Part of a small language model's weights.
Size: 11 layers, MLP 512 GELU, vocabulary 3095.
Architecture: LayerNorm before each block, tied embeddings, normalized queries and keys.
Training: a variant of SOAP for these matrices, 83M tokens, 2528 steps.
Each number is 500 + 50 x the weight over the matrix's rms, rounded and kept within 0 to 999. Layers, rows and columns count from 0. Numbers have three digits each.

# layer 3 MLP down (transposed), 512x128, rms 0.237, rows 110-216, columns 64-127
598510574425488469406597501494578604496507509521550439541513481465473511522539545562503625526460548555551459400516574455558571523521493475553470549505537511468484373427432476476421498581512459
540565567511539484460476461515460509520522429465528584433498465446450519483426491520503475490495452443530517553525596577577441554479456503445511519552388529552520576521453491509528510488476526
503455507501537541549506509479455413504430483513609512500422480454603484533414469399540552482489459551470499520449494580529621485398548523466538483418526614434540550496521516481488577471548476
500509540534502485421430425507555575672485511538491486531600438524448493414462595508489502471555492534530474466509528511522462534439438473489492565488519384589500487477456533568576507510504519
506458468519560478463509468570494477464579628400403435509510534534536541578496398400538443540573576547449444445568557437527507446592453410409546450495562554550431491583550511423501401610406467
461452499503523422436487509556436389474475369501546560511497506477488531508361514537554470414431479470570508469598609551455519527508601473481482446518547525459510413527424456405494582379485542
499538526534571486511575436494507542448548464496464450513411406455465450452473559470527427355521462468590489504548538440534401451534406528481537535451578547429503467411405536540465498500426479
551424530506552514527471523531509505427450497540582510468561484410603478460579487389559391529495544440556496455549489556481476465427519530441459442553439493501460505448540476434358464589474528
417524554568521434598440459476534463507504460384529468482515516604366516525439598510499554460521435497580511461513459524506540567532529481494524479575480467459490527543513527469400606404462487
487432486469499430459477485518563434449581531354525518505503499470434422467456519502428499483612500467549519479446512510549551542524472435488490535472622422529514487553472463502599582552530586
496614504463620567452573535468504467501498577446420500498521497565509545478513373465516428487513477414488412477466591522579553415549546502488545542518521483575484489610519475448522479491453555
481487503524599527395522502384441485450567537519570506512537402533535447447469490518500511548482481477485418474497518441565571498446467441538434551430543405480446590584412546507472576575655466
467484473510540543475421539454512441493550497460475479492563524517488489452466561488475542515446478429510407449503455595544539464554445511558518397471523563502450424565573444485496534424508507
522543538457472570422550448411443465458491478558486540456541539491444473517512524575627391421562559562474463462506516522530446456640529451575523452616464430494526555372443582445496522533489552
552532520553516560506481527530518468439529490443532413560635441538551457424546446499499528522425514575534486399547514511554487445555459383475604488520414482479474415464512466489510394475442566
496563459404551501463509585529494451478510507409544513556450506483544517451519507465487453497448532517411484424517579400372444553487389444507465533463457486515514389431500527449447413396579580
474528487433413452461445401462550457523551542517544583492490544482512576514482472457539505437511499605447538483569468507498527507538505525482489424502436306479504476555495540489486565561550477
376439581526569451420525506467481468596533463506455564472603546495538466537556586497437457375529447503450456550431513486551561490515518602473462598452521489474481539416562474577564562437516512
493447499567489535460536459570483520490481566434449528491366406478421548539481488510479506402537560466470492570520522469473463508425482523520541587478502517510502467560457577554474551486476494
477389456607448569548500474434450463496417493530590539519457500645498489506503512500548492483472432485587482467487483539541498453526499518512513495545473533488421535455557516591440526470552446
447427539454507456436500579590491559489463518460532530417461444447416589432495476526488544438500562543473434480546496465463479549518540531478462508461464507499532472506452581462595552443514414
503545524535510445490581439471487446470447534564465381447569538478511493553521530503520469466526510447496483456421573536497600517519410507434542560595489561560515503431490465511505443366489471
540535523446522522520476451477448608486501547522568522516576499485585391489517464589431546522472472488423522502531534533463500499476507521567437457479564513558406489503479482497474480541499608
464632525540480604454569502374447517419601537527482459589583534460491469539488410529476474531493530529626442496515415459504379549548440491424517482493411467552517526526437539546425393585364471
511503533471451541466501508586409505626516559501472564518518498468507470424519528486490527515476537511483434563531457445435469426454497507439517486531500481497513504476496482506541522484560509
484479566377434568508503461493530500534542491408519477537537463521472484521477490468482535505546461583498558374601521488471482538499501546479548505522432448595477565443537546492450496505526461
415433460534523535501491499403540462466537476496490479512508422540573513407528424477629547410428501595538510503501459458578469476492545450553520427561568498495504540533456522550491483518514506
487483563484485566504464568464488450499532528449539609547446470540554450431500452587486495463538453446542424506453511525479498437581482478522430575492524526499420483547484459497474638354536492
530474455407517484482619530549433557454480535522483485480576555528511527488512531567517557512487488493508531509515448438557427458516598500496522381493462525526487507491497575496478435468448514
497485458547496437555486577435494494532537444643422443543512434414467521379534516536499433515442430486483494427572491524451582513561503512465500428546533456522503487436552510380495499507517493
576525537521465449521497552516490558411458518511561470462494527514562467407510502399510398449518550400521473503474453464475525515530504498521461503400454524453533546499472451403477468451503601
428449467555554572520582489416437504411462489517512459555461449455475480515541453486481549402572479504435506462458491436436472531578487485453565514505538489460517536497468488525534458533567527
513525614489433578551590495334503501445473639590494526435498574454572469412644494490498489491500441588604557476566546534600526437466523506524462488469539518490479485500498496533440510552553600
459527500450475510452576521416445456472541451545533482425528484556567472448479532527515487479527399468425472537632469477614366518488471482516567431468515495513512526556396548413492503508463524
626562497482449462481573459517502500495577398546555513502555634511447491500571500458519512427489425470567458465421488435524587391405508569456467547508557589496540555515622555483470482490571470
463527492538537554475485554543489546495553498543483482498496436491548496467551557482459481608514441552491435500487456481535587480527473489536500466491513459533575407526572500427537467488489613
489523581495452461458483447514541406507455461577480482504529532463507494616500529568454535590529547436552479649578469525530472439509528558561553436490480438424378548422423462562436527498527643
488464424560528418540479566594440483540509481450511490532533463473444519533534408511509481440409521421507534402548519470519483433523474512472512543445520474472534514501473558473517478507593467
485399521468396519559534551507496557539516518474471486565403501578436497469461504503571601552537603418527452571522511477601480499449472507561571533515597516482549567500519542482465446409517455
587470488410570507512520526520449503467406554485592475535507385471531533522535436582481496480495444457556493421560521511475441475510563624433550540454527531482440480465453546574463486462508455
468420513446546449512575533528461553624517461504491492510442463415488558546543512468465589534490503504510461527596470489563530444453581474546492480511518495484432441498511513496565456496554487
495434521501452450571424448447446470493436447500417479523472489461454533444442484485474517397512467504681525597477499562568475522535548475602507369516559512521450562514579530550539429485545459
521453513486487444484484491448494463546506565455567484484472468444526399509412486460445547522459560438492525548474657539462508502515460429512503516483531465532496517564453457589599476589522567
531538463584498447468579494538588426588558480372491393449498460514482509514428552504494604495462542436439477526541502494486567465557462514455554503507468540433476491478516497504454579612527511
501550571507475531571405498552534455516462430474565449525460431541476542530626532561539551591429562480469447534519575527481491469579539465507474492500442548510516490429484500562522492486470515
482494494549526608536512480481442539480504476563498478480513505428491478488489522457482450599458562477515501404566435499488518581473520455505543430523535551477605484494545613538456618510452535
467489528480466442566485561457477494584445606427541472514537593503459564577481521559434546556476425532563568456629464494490469451455514574393490500496460363539555518504426489497498390399495476
493500376508521463444618521570532518430502563444442634500406484472486563550624577512495487501524470536489447478507469425498549473521508514491552567462545458495545512395585526456490453457540535
465487471467428471577557517368454460484507556418512488472469661571439537463429481498525535554496542603506455449524504564485462448421526521410472574454505634567506521499502598550533522538533486
500521493520477484480501481457483490562485516609504423660473468385528613496563429484463445517454542440425499551463540432570554456483481553598518560492554525462434433574404444365507514542529552
491481480550479525595556559460550446611470445537483477539511485506518568469526482451490501579413563502445475556518520501515521449437577455552444475507445375454488587528483553478482514549461449
527506452475539482534543499431467527549449537519453477507547574512505392486487489587592511517488552481493459461495487474500630474544508591474538537566366459447403483394557538481527552516494487
483407475489563592451559536477467441481547567491524481443506579482491463530586541548503519496506535396497408448476504541553534452484486550529483476518533480508530491463481499636418535456481561
524515506519495531481530486557534556477462474508544504446499594514473531525386445654480508422569492528509546493563430494560436502557482531463557481503530500534511471480453552494536535429501645
410476476480538518587536498401570489458533500528444606451480525542498518467488423518582455516486529421552439579537458509455483517491544464508456485505541538473530560516570445494472540579467409
455477557442490504553489563484489460496514413567541472493476467539573387530501586570490529522553539512602467402493586509501522536614466552454490507483502464429539444471502439486556503410494509
548497560460492474573558520515435460457533443448596461477528431493567638494539534489424516457484548510502415436557594511458451582506407510447450505579585560495481550421488570502517401487482463
467445421492497496535583456513524407496442422537402480477460630571613520549507470455560486454447536491531544435448552605480598478533543477583397552383459568568512441549440488512494453463467386
437479434468570534488518532540543452480560516487472454650533487486468531506481608482527522498498537593569439429498434450504445444512526456521628423513572604443512479474483515534327458470495476
469431477565508514428481519567450480555564530575496433550479519482462468475485462561445581536444465462507574513477477544545521445500506491515551595436524416515530473523559535521626528577519518
500423464529461507506566541585529485506514536460507489489382595510529493446477478526366492565476486606554534472536507459623469598451484535475457465613505482485487491490432533449595499543462543
480473607509546585538478518503432466447456410466447445493485450534532515433478530602525547591464521502474481532459549479508464468557579431537520603471514482491547453425443455535510443477507467
492479474571498473533448573519417454437506515536581510529560545526577462496527527474516423485453492559575586467523578581580464471497523481501491505562523529494387472462536437530480486498476495
513472479547513429584402586440444516472585504641514520451566563444590487521512612452472503462500503505617458490535499544600473463445548503551455500560513505482586432459544494459457563549541468
519562566449508465479542531466517527509525499505553448536480490442571558500510452510523589569352440411410512499474467416519500442568484475444500522534526488512483470431460485547520451496499440
489544484475449544493535533536485536510456485514562400543483456565495469476568417573501476450408525535544448527521452479506585461467530455504477459532459509473508496540555567380550562517486420
489615434524564527456472514508570457519490487429500592474547604503524585474552495455462451545463473525501550372505439530476485404408492541509453438458481574508534503516513542530545438322452535
496460469510454526523483425569534505598514533536464507539482485558473507467494538554525497442497512525504568510503510429526459495456529434561562539464441518513479478500518476459469523414555504
562552596485519558446521416448543550486625508480478365421576477513510520500497467464451425566494514478541503544451519512493577463443540499484473502601514566486491469460470557455459499529584475
482536473429594553421553490477594501502425534471536543474542440556389474465505531576518498545457445555534594542536450530513461568537503505525455441444411546535449514518542561455516492578543417
531535437442581589481449519495541555548545539498505450509527512420580417500438421480434592488584549553525537573434438416486512468461456517458537504503514476549466491518503514422505464523487441
511493492526514439552541527505487439468459524500439475411599426500483432451448536488493548506572443516450524559508517526488465519448514425592551599494530470522513559543519553440437427458524476
548532548425508505437527400514602516495499490463479510581500430479587516533430534523511572434487502478526423504434463475483495540456521411486555521463493503505515401521436519526455549484570525
459558579508503452554467506474501459488529485538339472478515589503518467563520516508520475469450465484499478533527538540474526533478550510597442478520572473552453487523527476584482465512442523
408494554540608484412464474434472539485463594537502459590518511510487547419515439429449565432388461456540468443423435464481589482501553499473551448507434471508516388504452505488476545452603464
445455491571446492529487547455460491507542461466544539561476519491487488564467438511519506496505497534492556543471549507506510467473553381531467442476497554496515374509469510549438581519416497
559417507509467535437437450449522493492485456469452564460524496440427505525500532477411509452578548571588502534545389454555538389553426496498447423500544557436478537530577472574518508544480628
473485561497582540516455560592577515440512432559443447546613352525397592457519531451498538481459600448488380545557489391517508560477554479525438560509438459429542510506396470436514498495466489
488539419446399474498536516489454428469506436520450514496525491456492459509530548445477485516602547617535536525466403534478540474462493480478431517488526437552538418451526539484590491508467465
468495491498553489453477476482480411506537543607536559517454512550476497545454456567513457473513492531484479520543452485546488445486495482571549464516530509540450469489450536488516597486564446
543528483462488484522569510516479515444466559465566535399494475378525438541559572453543436530468479557542508507475596503502569517433517428536425534479482579544515492477496554497455509443464476
488585497488511469535463515457557454600565473485493522487541535450434419489569542505595478485485518499495446453539406483496464568544486472498394535515431535440500545477511520376485460442542472
513441464534533570458542471451417494406555483499466492516578494487490542575524438489520500425609585566509527439418575548444595492469434472538448497486453507526486460455509486521421476499542424
484469451475525397526579495501440506385473511498473588490466525457589503568541532513469472466568452462510452469521422621483549568501537492436548488442543494488504544515588503465477474499518500
567558477484529585453473513508549488529538467478560598499553461443518533514462430600473558491517568510478501452467476537445499505536411535506528542482393580531450511508304473470512545505455557
446461511423560406466455513421501440508446613518433517441517497454461545486484519485558495520466482471597486443572364520468489471495428480466534494572502460555488483398515532437475482478525500
551493495371499487512534471417429528427570532473593520531564491618447473494497532504527534553520569516508528480532467532517462564529523486473456539543536599536449507491514493581532414486525486
524534602394509578516453517379487550577564484465506456523602527549448528484476562539501611500456477501443568420594548530555546513478481447459532454535467581524524487546460533454441555500501563
537438548498557494570588513503533482453507454572514435599495565456471552516443517535512397464452465495549459462502511494529509521464556518531492526535507513514481503526518547462589506466484475
435495578520547494452512445467484493459486474575450514518504575564483543473545488560524523391463444497476507491480527453408602538449464574553517600450507494481419464453602514473384517619500559
506410517530505525476532490394543450455455571484426547438554544464438530492496452465494555570480519531528488482487443559496478529524446529498581471461518491491482431558492493513536514477472457
484447479475510536510463474514466533415444564496471504497373583485578478549522547487469460550534523518537437468487470599478364533475451421442447527478611492573475532468446522438390458527545544
422563527612508423550461485480551424553542481516490545498547440590396396468420487547525536556541577569391488634546482494501489466439424416503560550409481495444605564402585509511521530523576552
495491476567522469567541437426468542491536508465537486453494523479520451511509503359537507536536376504512406530510503468521562426469537503435586504549429423504398548568496483476430487552493561
573523397414667528511531621617452532524557457574537429581505531619424557476427533500476527626538444481472556529578466482393529430388545499549559479561486575480517449466442513524557490439502528
349521498455436501462514450458513479425461586504457601497578554441488540560409512444529437420481471500453527487479426480460571572533466514515561528515492440530428534522450523442456522478513470
494505529482477555508539506445477505559568514531483508480543476526496516458497496520486503521450484519417555581504532428463583456413446568471498551563445463481453552497566522511523585502571497
501574466559489575488525492501475501634557477450476506479444430597504587613497561403516494564472514522474557578480554480450502518502427522476547507556533485565562469467492521508489491434473519
500562451515571409399440494390499524496536397397436524543524548525472499421527429490450462477429402537537580546433391563480617446465453505535433585450488371488539486479536457455546537418569503
521497467591492457546510471481533424482500558472497563563530590522489461601448553463562489454478575493518540464488449557401497482423538493452460448523399496417526483452487442594555456531434512
493469441475482455539494464469492419430471496448585478493496532458397498472444503479429484488453480508493526480423537503546443506522495434572544589376529415527502489457477525498484438449496438
566503431483476481469525480462580499499420503402413465514483502535427518485451478509541507559534481476577538578521474523396512541485586540566514538432565604506497449441520478569518468461423521
465478518482456500532411572528491469476445429534439475583510565475459533411486489533447437489475442518472491433456507559522474439597520572515503505480477537500568503540511479475533502454543525
493496477424400477428396404531585418493413512320519483505476527410426483536550478525481552472433512561422456540433454548492522536414601572497526439571534440488528458546459435470440462463530552
488527490528428531493470460443472437470530465502457514477495521480406468575565456570445516538493478508519468529533523532514488507474549502474486571485526585510576495551521452442400463534502451
534423497514508640509478446458558537470528539501410513485490472424430516484541421464481489527483583569540501500462453473508385462473459523492452573430543536478454569452531545521497494514547373
475513467477496487579572473464513550583514502535458414434462536535438483483511509512419560490567508549491530479499525441536577527504483518494528523494519429588434513433497471480469480506431470
# layer 3 MLP up, 512x128, rms 0.238, rows 111-217, columns 64-127
484538474489380485435461423563510470536428501526406466558510505483537524485519537535491567546472439373362516485563373546397521466534483502471519453565549521497558506467453445412478392596523493
590618439464546495489530475500506527533511433371525524463548428498502491479461497501458544467509519554524506524437627471504449579473378525528469524502444475563543403519505465507447452374489541
489586546441588460464564503568444540472448501479464490534432471478558605575498514442542549571550479418533501467513525406554562508467542537575500569518456548468546525491561481553498504506441497
538456445489523468570453531436442441513522575535587496513443561526529443556550415435488561466585532461449418519566567492455546495524561461535509476468510523461489444453428546531468519424411634
391399420518522501481424531473502479477481503522573452419484502492392442438467483483466532517497462438514594537458530491422503523578586485474533468542458411329425554603404432640496550430456541
622476505434549462583481547559472540538481578495506580499482426546407525525546485491512414513584305510510494479518417490454472482442456424484522469571521577486514481529451388594501478465500582
415503522471405505503634464520453508448498441475493553512506495534495511521583533525589569426491534527442584558507514544533506552455463518468532432433506470545535508496585569523503439529467495
506504544563456543489525481496496549559363636520443488502481525478499554482605424584545464480512440390545441517527429454541421456551461542500471434416445486474451525486544557478553476532479536
392520438507504566441588462510482491573529493445550561548500549541486511451496433517584424399388454538429560569510550515496474511499558433552513465419469460485548493567498517565490487434564448
495468462477526551406538553547523491510401522509465521478523470540442500607530510565504510474597502496445512456469467576526400493456496445498531474474549600484548430469436413485411514478475489
466545564407485527543567466488571461540483550545489532504434543462384639486455509519339549414477575540482463495565575465429517459477471488570520413497421485498482418447509456463528488540532570
469489543494563408449530527483508567523436517551545458500543449456576526549499432545523465542536429609464503514412462534481461418429526490480528484539536405583589526377492477591477481586577464
498441431488496537422441564458482394491489436633589593465491441446418434491515604534484518533530459521577418506512498492478499459539504541485425510576489424423476493498520489514439487506537457
500540454450583414547497515482469537484510531577591438506482543506506473489548427496546477397508472605373523552556536476425505452515541414447469600501479399454556445443463545478494587429544423
423493465585489525533477410465469561525524521557500445482486515540413513497604474488530526568493615503537570494486528577490599545568411589526525418521492534564519609483517432478486554546536452
566537441567479459525483566542481435450433491462596416535396517394511610422442420462561526543499474514479390557437405436408498516525481499468538539435486528383578547459552479491562463507540381
468498509556548575483444477527656574482475474511567447463491476480447587497556614530495504546452613509457430542511518475387379509504471471576498499535420442438498503406476493511479470472520473
572481532507557477512526409546518508504511498621455534442483488490492487510429487613468562497518421538529563546540456497516494526462486530453481538497463441496548542564478517447567504447470531
461545506466515534545527511537503555529479561583408464418598505453483507530552471486517412423528518507469457582553503433465502584401540495451582587537522458572487550479525482529531618504547551
504460499478534483472497575540495487453455509545413399530434595561430446517444594508539528555523509554538517516531532563509420567528623543532481519587427512526474535448538452531409459484438453
538562442519563546527485527507483509538478497439531602553416500510487518481496518629540534448427543571467433387424351583451586447501489481520391543521525467532540536565504512581484576503506557
491528555581590499507479496502513511456513491461498516511551531524427493539482530506490442522377476543540532514522533494427464524475547483500467482503535464434552518477492547517528436544463472
434505653558492500467457492459432504488548463510632593513422454514497507503444520445424474541475458455430499492482424575394508496453617507521542487428551399531463509564436435513528536565482518
495441438417459440563509553463516520494501466500428439490446419550506530505533466455500464485527472508625530455498470469486443437529483471504508500507423444599516483429474459480512470490501534
520460598571620542511439557465498500479416519454493558483456515458510442625537562529523519441532492467493452538548504562437454574551559505451438468473585529534485490508544485495446565578574555
511500525455404494428554497497569532591468558388435510550436488441448507494442504537465495499524547657482501527446444450411484418372558485587589443532484443493466483519520464499543489500525437
464544506438585476452440498493580494491578552568541458568450464536479520527580491540505404434503504477466474539494462407649450505627564508542457513471524487495573571500396429524507485533452429
511431416532506447500473428493510458532536465505472522501468449535490477478540500533426477438459505461572458568466637517474556486461477427440577477501548531393488481485491569547596552558467502
549534518568464512450496469451537492441589462564484479567470448480510505593488464449389458528532593518557505526467465405518459387562499497455412437597581442462522533557492506445552489422478513
524499496489465592529584555458405446592484518447490536503537537527364477549467470415505463478538505430475499362492492498505482519502530458507514480583559486609422482500451500638579547583421447
603455453485507458510403478534504509525528521514549425476516557516478497493504424553560523509483502535499428576514487521470577491630428444523495472440504490481482470483539535471516475391523419
436516533527485542494529528510500472430506611502548502443535545521467492567574529448479520493469580472529485486545524493540512525611620414537549526443521483466515479405491474510461540494478476
494479545489476441505468483499443506435499545501480499486464542540519569530506375520512503507511454531477441422445459435470515400553509575543561460520502490418514596489598529499499398495427458
438482520487521540491513523475545451476478513509545415503574496544409509458499474412528528560504444457360529402514454490473486529559628509491468485504401588445470436494424502505546504584515395
503489444573545434543453505655479522528500388539524484442498534484534463507512491418566525463581491565499397368481465449487466508537573469471440530540544529390461498536465514517513521464567474
540530620513489423561405460458465596531476508535500495485452500577449524482574465504424402480505514538503474571458531572494578416525550478425483564488424413524462516403439521466468568481463466
486518614550424534448533535584533509498528567626454473534437425539494518528431468559472420493493474542493578520501553418373524466437510507422548574573460514476554620504530495471476477545523497
534561391483543590522458454491430499547461532561550517524569491511551515538477516499543461409484464470455542538494472480458543543610486524490573485499470557505555495509516440447474487440559479
597433407511425499521446538440486541513516484483558436413547418538431482559455518428592496536551536458559481442417534437566478517547557563525439569525461454523538493551475603541606587457512460
479570487514420528461530522519492463535641613464480503527540424610476615453561514511551482580402563403437567435525459484341457427513467513481518407583502469463537532509466494489548497487495543
455502499539480577450474456450550469674468507499592545519429443547436469552469445412432466529473426472550626481504520493420553474461447513452443498538504521367434502574488498481478478489539523
485614530522552508464395522576457476503363475559516507533388511570538568481586461509525524450492530463494544602475411534421482478461386543545419480473474486424583562471461530506458512418534520
514459500415484510499558451528453501516420439511516538605552443439494520542561430494506517543480501430562475490504451450482571464466558470480480523456427466487520451468528483450576515525477407
507539558510530447501512489524546551501454406555467520557465408537491442581514344449446517428566542609444491534452515555538532428514423541479478398498385565551385513458571491518584468529433537
416485484508539523499509426500426377585538533515501539517533470563512507463531449508495495454477534471552520467455430510411512510592504462415473561489541417508472563562459508472500520464450592
495489484616398515460496493500448454529428454465463509515493450469451428556487480523442426584521466516543564493492447542433410500453498504575465609529433511514450571476462507470527548529513465
510529540439529585509474465411553505553532492585578469520492589449604530553415511547516515468530504455454426555450526514479480472530430543471535412519555507461474517559548424396491486501534507
529457480578485560513479511567525483511462491463515528504523458460509516570485438524494569575463473508529518477519530522475479427487463460443468491453506578584517450520501549380509485449581534
620500459433519529492459511490516391422575519545522381592454470526453470469448443533496528414514492421530518535482544522478484493499509569493493468473441541416456529439454407370466458520511517
539445540500538455520477441506563439437535462590467463469381578483400460530491445456549494412468478541535592493522468528518435532529477516570567473532521518414474573490608501495519537566411481
562523530497458547503491412549540553477541521456562581505424596580497497533428517434497592473570528446562443532506530494534390441475562483455531482487538520567505478535484449397602537539499508
541527392449434457491535502528525422500403464489601431550480504353588437508445502567549459438475559573567520464513529469543618534508478428464540533533461456533421497536475588566540573532535551
414501485587495501538575499495488422556468429479478605512549447447408557531567549404377464482490445516528508522507479567523519549473437448526480474504427517520547462515573492500550563399494537
547484519499498454559494546535456468618421454504508475499587539578431501515551530557475464549541529504471543511465524482457492550586461506538541422521641548478465513500436554471539434499485586
493528477518418486501518504371465459562451412513488562579585383536441371502444472443494528567529397414422520475474490565460476518506573473523528510452468430518496497535527530452485559526497547
461493480442557404587489527526496433560482446495506453590504456610538506519451481506511516438502529531436522495518514446462436515505553479488492570479530456502489486506495491530498525562519463
589525469606501501463516500478422492479543456541522444561532516519440482515377480406432456525557508474487468526504567527460477489618524571635512467492554591473370535501432442451524521454480521
458526488498495524470514453545545574485365462607400547463547492538584492488506382427545483621443536527426521543438492523563562482409486479348495481544494442532433528467492550473424544475484569
512534572558524557608458478514497549462531531530440521521520560478541414415479494516488540433490551462511356395568442513482512446442394514439450456465449491497513545515522459441500557552439592
509555515534461567465438527514507534524483513475461544470481503554505466463585564605546481478471565480411462457443483559528507482545574553472461391532538504478597515421464504457569559572471494
470577526567482581554573485463472530518517516462556503458490566523540545592518438462513537521454511505533453542448534476467535503446493471535534483439439440456491532497511553504498529500557573
474537465493540440666472642488508497500531547531405630506548496458451555553481453517405538428435559484505515536540416520594509526416588524499540476543390466500557462422572453572443499515476538
500561553455615556484508474504531399460456452522513439564479485553385558523454460510462490532533504513456474480500494501453526378511429429442506513510482513575457533523416515493494464443422583
427509515548504515600461510550560552533534516506536461589474451524528451465537534456450504447423472498456520457529514512490438435448495536501543539572501550535537493491617494625508474470482552
498544480513447577504536483521503539511491476579474467425472473452483480562503496467531552481538453493410516492508495454511451504525537475464453524559497595417502428558433402469421524516516489
550511559524578440502543489496620550548473461521510497569518417522500577536529546515524497465489556454406492406508477475450457509486566551507457543434461525541543528484584486517559532599551414
446532442406540502518485427546542520506503602461435514478404489506433461518451524517540544519483533464417541468568439470510520524491543514520554409522526479507608438528542494494577478527409575
415488552475516493562455546484591455438521565491533438530537418509463524495500580497554493497444541561506474470505515520475478479493529473461537455525405498503530465454542531483411540559566396
491582509580448526465461455440583413549606579517572529507512402483543529442449496487432401501438544480586473592468578386472485599423448507463502428420409455449461528500511500460536495484478586
512514498469458535473534531502494489568395535430424555511432537524565468513456501505506438458417421471437494529562510629544470510558542530472488547547532481469575591515521530591493486447452486
532507445547396506538570486513437536434437591421501525447520450484501400480578487548495531468489573512540592413490654502554502491560492583533432475567530452463512522595502538491551606495464475
497548549506514481400479443550502546541519490476564612571540480465464420467465448566491510509516522559585459543511504631454548477520581466462494584464456523536444563553409518540561504605433467
433468422601474496544517456579398453483479515333505501477492495527557514465480458550454577526468555482467477581472470472577466602532482489387523444465467542601567513563578501470526570518446484
495432630534491466530525512502480510582470506437412520522443574516517584531413415496427491444587530479604506533402413478597529561464545541510485437547425431517572512535627489547612483482471493
502615501451512468463584460514517487584516500520509409490611528504541487513480513442495526423548513413517435493463568424489558580513511541495441541574450514456562527479427489514630467514424499
531473570491514545540479552585457501507505542462516443506520489466424432533503471518462512605503517452490554581427573506524516509470535447512493509360513527495551484567530571526462506523482509
501480574548518511485494543496535535378502427455593513521535378558543559461489427497518531536465571579493568484364457594418528455565548485536511435417481531542456513515519539449572537383500493
581496570509541458580470482621516499524513558454467484628651499651483530439514507608465478474497510504418482498504545517507492544509460567409488457440510459490601482496487442477491581564630492
432492415440610592459429455487523429590550488522482464447508452543458525474493376494580501494541525490529511491538434461586451553517467511413516493490519484513468447514464490557524487525558523
462535447536423530563580518545575591445493579477531587509458478444471402607500451537540508482430481494400469526551619435504481563554528495472526466542527523552482563542515434532518522506389463
492536520467419491459498480515484514439510539487534504543457529476494496450466532444421432460502496518504547538483535477514551495528551445629495523533519518439495501490486466510370494551494565
531514539563461540518483497531570500606467497501541542467491494504490571549476438522393511487568472558552546484445503513485520540563527584522569516494469521467478590417584525502530511501490530
443550525448496526516422416537488509479518526488459454581586404467412475515512527526524524512541541494486525476465482480435404512397439525425483544493499434504547411584517384410473402554523515
550421542464513495489416544524514559467499470547555506467458477533586448474460564523551402405464523505441420536470474542431532572490545462343557493372634448513539522461529534480515465455548428
599530500584585488502484521557452531463580533357489565596510424499453474546506468472464475415501521430532500464485506518542527529460480573460512556494538558520464520501488483433466563473517538
564526459557480568520501521573455544555497531565482592515519508500577493433517539545455491482548444520519530539492534443609581483514498417435532465529524421447436506467474503585473559475515470
500541426419541498501583525493475507461549412580424601512467500555507540470486386462497505512468540493472440475442527537464507524517596426481392498397517356487492473461406396531610476451471481
496448479544448481459456477560520510506512511518443491477571596482482449522486515534523482431530442492543494454424473513476624516561616626558521448517393475498568499455517464547520556466474521
373491438532504531537530507533486532601515484509400479503614501458436563601463469511492474503534534556487530542468503547560475492500523572514441514505550627528492487516460449546563533518558491
413496519527553496551498433481499525500409484505506535478428501492481502536447472513494482497480531424507544502415505482551507504439543546486501454515471555493442549502484466512446568576529522
478491473448513506429503534506506572503424488567540468464406448477582521528444483456538411533517425585529526490473500502523353491514486549516469461523524510488515590560503483563522490460468466
448474597592498518611454471404479537592501527435484576516463495476468493526549390471518505501501540567536520565456568523403439468505409483617468533448534402521527525468453463420535523523465517
571457520507412490569602456499430625526462450476500482488500479533502451571445495534523512479473499539553569441500472543567499578530520537491487391503483470435503480478533604501557512467532566
442451477496442542516477525524465480504437496463590582533355586368490461589467440493518468468478576624544504475473532438506548442509491484662500429466573419515485586381475447488443476594530525
575533451488505554427511512594530529673536439474465448622447513512487382545465473508479492493380568497531538482534570574493633469446480504569451459577532418528517488462647463452443518459452457
535530479440486461497452521577476483419577521463487479521494506537507534531485450483459608621480584465465474487501539502436455438572457549533445411519493569482499488650513514517545449502545584
495451534420485508452478544512483498419418547508467563499524553497475525523510462513470464487490406522538498505541518570554521442490631448503541386422544549594508520635512530471538496506504462
498434491475456427499471546582465512405561515458459503483519512485473411492515508567417482487485444448461518460501509597465512614379540472507519506513513492497540526442523432501399513496447423
521526517445488436511600486495440599510470469428474465513546447573507455574465539427494404603454464626477543474549496421489461555409510505483403540521546534502542522429486567532530517505457498
525630456485562525466411535492501570485460613575515544561484593499479480510568461563531553499548552497402444539512589410451534420532500496530382505532488473574532560450610420402472507481420580
438532533454545532494498499597428477484398439507544435473452562481500525592471481464513583519570544549515397521570457539546479443587521517482584490492504496536573504560547521479590427535553425
544379521565507417437538579465552624465522505532490581487521410458587513507485526464521501509556454578449420512539497426471541505529418382525486388437559527579572495498540506526500480553452482
506480542591530470568513471394665496448578520639531428482455477490458539453509565532512520465469502530540499503507487466510461590540445558498472442450479355511443431451550471590464579500529510
509523492534488585510483469567513477471528501522472515504543513488527501570411471576556453482476546483480449452527450536504445425466484497439579527491476533464529495531525397448507542571535504
495448503519482506531486527528538514499473487469549540479468574464571571523481510520591438450468491557504515528471507515502470649646519485544543448488487425476596601486531462498500466484515496
488532547426458501526537513517456517499535492552560472431513507524501583607550377518608475487474448457494543432504475435510517503421537541501495449424491515511644465520404448537452498529525470
483462477364481499584564438486514454511511487507559503511463513534550522486517469520392482477509428477469515529452453443556429510470552473452544494508519505472484435472504548508484454462549548